Weights of a small transformer language model.
Size: 8 layers, width 160, 5 heads of 32 (1 for keys and values), MLP 448 SwiGLU, vocabulary 585, 2.42M parameters.
Architecture: RMSNorm before each block, no biases in attention or MLP, untied embeddings, normalized queries and keys.
Each number is 128 + 24 x the weight over its row's rms, rounded and kept within 0 to 255. Layers, rows and columns count from 0. The size above them is the row's rms in percent of the matrix's.

# layer 2 MLP up, 448x160, rms 0.0885, rows 310-315, columns 80-159
size [106  89  82 114  96 108]
[[129 147 102 119 153 130 111 153 163 150 106 131 119 145 113 134 109 146 168 161 135 166 134 162 155 118 117 132 112 172  79 113 116 121 160 150 140 123  93 136 133 146 140  71 154 136 149 143  86  90 128 115  93 159 105 168 146 137 117  84 179 132 148 145 150 109 101 132 117 172 153 124  77 120 149  85 130 127 128 113]
 [122 134 113 129 151 134 175 120 118 119 170 103 128 128 143 133 118 106 151 143 134 153 102 136 171 128 111 125 113 117 126 101 106 113 138 155 114 146 132  94 101 106 152 150 114 196 100 102 124 120 117 147 114  80 158 122 170 164 137 138  77 142 124 109 171 107 134 121 140 138  93 125 142  95 171 152 105 118 135 128]
 [147 163 170 152 104 125 142 160 164  92 127 181  86 120  95 107 165 122 165 113 130 141 175 135 106 155 168 100  94 143 140 139 114 115 160 126 160 112 106 167 114 125 104 156 140 145 143 137 165  75  97 169 104 111 130 132 130 141 112 148 150 104 142 155 155 123 105 115 123 131 128 141 136 107 136 131 141 145 126 131]
 [138 126  93 132 139 116  54 138 122 154 125 119 130 140 129  84 173 175 107 117 127 125 149 113  99 111  95 137 160 112 146 113 139 134 132 137 140 116 145 126 133 138 129 146 124 144 129 132 110 186 175 172 101 150  95 145 124  59 143 172 121 140 139 159 127 167 165 164 110 109 178 142 131  88 155 130  78 145 125  78]
 [147 104 149 112 132 126 141 105 119 131 121 101 123 118 112 156 106 130 154 147 124 129 160  81 134 107  71 132 113 139  84 125  99 141 122 178 121 192 154 105 118 125 150 137 120 112 153 147 118  90  94 110 141 143  92 127  87  74 120  97  91 105 126 123 145 150 115 113 135  91 133 154  74 130 115 113 131 138 183 110]
 [154 100 113 150 143 170 145  95 107  77 130 171 134 152 103 136  99 120 126 102 124 107 139 135 192 114 118  98 152 154 100 151  86 131 142 178 134 132 145 145 110 111 131 134 152 131 167 126 107  66 122 159 131 120 127 113 126 114  98 114 115 106 146  91 126 145 116 148 149 140 124 115 172 136 115 123 114 140 116 131]]
# layer 2 MLP down (transposed), 448x160, rms 0.0816, rows 310-315, columns 80-159
size [106  91  88 100  94 106]
[[137 151 128 132 125 133 127 167 128 164 155 148 141 138  66 126 131  97 132 150  97 163 130 108 174 145 100 131  94 179  98 115 145  90 136 136 157  90 144 123 115 114 136  94 142 103  88 118  90 154 135 133 151 112 131 130 117 165 112  93 181 160 142 126 124 112 115 113 135 166 148 120 138 101 138 143 157 130 130 141]
 [176 131 146 127 175 108 121 149 105 151 129 121  97 125 139 126 110 180 145  97 101  98  77 140 103  79 124 130 138 143 155  97 124 125 125 167 148 103 174 118 149 110 160 139 144 159 162 144  86 166 137 108 135 121 164 122 157 134 125 129 182 132 127 134 137 148 158 166 114  94 138  76 142  84 119 147 119 142 133 128]
 [119 118 172 148 117 122 110 112 139 105 112 169 147 121 173  84 132  99 112 105  94 134 157 132 124 102  55 128 143 143 109 112 122  99 155 136 138 117 163 128  93  99 171 122 112 120 136 131 191 116 106 144 106 122 129 154 152 140 141 138 137 124 129 182 164 167 123 116 187 126 141 150 132 127 106 117 119 125 123 130]
 [142 145 107 133 121 123 157 132 159 127 112 127 141 125 115 174  96 105 158 122 155 160 125 139 149 156 134 145 123 127 131 140 124  88 118 144 134 162 108 119 148 102 117 100 148 115 133 122 131  99  97 106 125 103 157 132 137 152 122 102 118 101 152 120 125  97 121 117 205 133  93 141 145 134 115 129 153 127 118 149]
 [125 136  96  87 114 108  85 127 139  96 144 127 129 131  76  92 105 106 136 138 179 108 134 138  98 129 126  90 135 117 138 155 150 139 109 142  99 122 126 129 150  94  84 131  96 136 121 158 100 131 156 121 161 163 133 157 136 163 132 121 113  59 125 127 142 115 116 127 124 140 116 113  91 129 120 141 145 120 118 127]
 [149 134 128 125 113 114 123 136 151 105  88 121  97 132 104 178 110 120 104 179 112 114 110  95  82 149 155 164 164 129 147 136 192  91 130  83 154 140 142 146 121 123 142 101 133 130  78 138 131 113 171 150 110  91 121 133 153 110 159 106 134  79 145 151 130 112 123  91 119 110 150  81  91 126 139 154 120 166 152 157]]
# layer 2 MLP gate, 448x160, rms 0.0934, rows 311-315, columns 80-159
size [ 89  81 117  95 103]
[[144 150 158 129 174 118 168 119 119 136  93 147 130 125 115 116 133 161 126 131 106 128 138 156 128  91 157  97 114 134 129 130 112 161 122 129 145 124 138  96 101 116  93 143 126 101 144 132 140 127 128 166 105 103 168 138  90 195 166  92 141 118  99 137 134 126 114 106 171 196 111 184 157  94 145 116 141 128 137 125]
 [153 138 126 132 133 139 141 115 124  86 106  74 120 110 121 131 134 114 117 131 103 126 105 105 158 134 134  94 126 112 100 111 102 125 107 135 125 159 145 121 168 134 112 147 128  93 155  87 141 128 151 117 134 132 129 133 157 159 163 111 164 101  61 113 162 133 117 122 112 193 118 129 157 163 185 100 125 145 134 119]
 [131 137 126 117 165 119 202 159 113 111 128 119 133 135 138 152  77  89 152 155 107 152  95 149 131 130 139 125 113 120  83 123 142 123 117 118 148 151  87 114 142 121 154 123 161 134 102 115 159  87  77 107 142 107 154 112 153 153  99  90 115 135 154 114 128 108 126 113 142 115 104 127 131 142 100 124 153 126 143 137]
 [134 148 127 152 124 126 142 125  91 118 120 140 152 145 111 123 145 162 137 173 117 168 141 127 133 115 142  67 147  92 149 152 121 156 122 117 100 119 150 132 149 117 129 172 124 128  59 143  69 154 149 153 119 100 119  91 111 159 153 141 150 139 142 138 155 111 118 144 161 156 111 136 132 125 152 100 134 148 118 159]
 [115 169 109 142 175 135 152 140  85 103 114 157 130 118 104 156 101 112 138 135 103 155 186 172 132 143 162 146 133 127 126 126  92 165 113 140 156 129 142  98 132 127 136 173 163 136 130  78 139 136 133 142 143 128 156 107 127 139 126 140 115 127 122 113 132  83 116 153 105 135  94 121 169 166 126 104 111 164  78 144]]